Weights of a small GPT-style language model, trained from scratch on English Wikipedia.
Size: width 768, MLP 2304 GeGLU, vocabulary 27522, 82.6M parameters.
Training: a variant of Muon for these matrices, 1932M tokens, 6616 steps.
Each number is 128 + 32 x the weight over its row's rms, rounded and kept within 0 to 255. Layers, rows and columns count from 0. Numbers have three digits each. The size before them is the row's rms in percent of the matrix's.

# layer 2 MLP down (transposed), 2304x768, rms 0.0697, rows 2299-2303, columns 144-191
099:186132135156202095099147169107126098131131122050135099123155177172090155103065124093194125161145146114135107074148185095086043118183116150108124
097:095074091140082174146126143142161076115131184100116138115152170116142097134074144037177082161103123095084145124104109100145141136136121057077101
096:123097150142140138098176078146145114170126145190138156127150176101185141096138072165092104166138144085097141115106146104139069102133118150148115
096:162106093089168088120116149150113185151132087162162086109103087096089124088104091139073129137133071087111091102149129132121136122142131131128073
100:146146115121084140104108114060117091140121198104089121118183132136096133120163185111124125105070113113121082170134100121143136154144130132134101
# layer 2 MLP gate, 2304x768, rms 0.0937, rows 2300-2303, columns 144-191
092:153134179139150136130130136134076123157140181120105057121108100151149136084081121130092171126199081111166128143145109132107165164135109177150181
096:094126160121133181107161158145085109105139167145122153170149122142129170092162114154141099092169127131093121129154157071126186136165138134185127
096:162091103076110137135181134164059119149159187098087114161101126138167097115148158114153154172166110118121150099140089111133113106115082172127146
099:147113128153216101145125179205067132083151102161125177172080105148183080117099069111097122148110108150122144112109102152080178136113142094109140
# layer 2 MLP up, 2304x768, rms 0.0983, rows 2300-2303, columns 144-191
098:212178149182184083105138120130103159149113079085135169161059155145094182117149123179151150109155130148159134111148095132083125126134099168192146
097:127133121129134155160109145134075124124151144057131140179084087201058128167131160068195139109103154133093148190126100173120144144149154064126135
100:094135135136151148139094100108135108065133157080068165139140159164162104142125143113219100094158156178166191118119113137151155116149104120154107
104:156116131083193074114145096078119131129189120129206093143137110163157079108093119109124149140173112108112154134070104060169187161111144100100151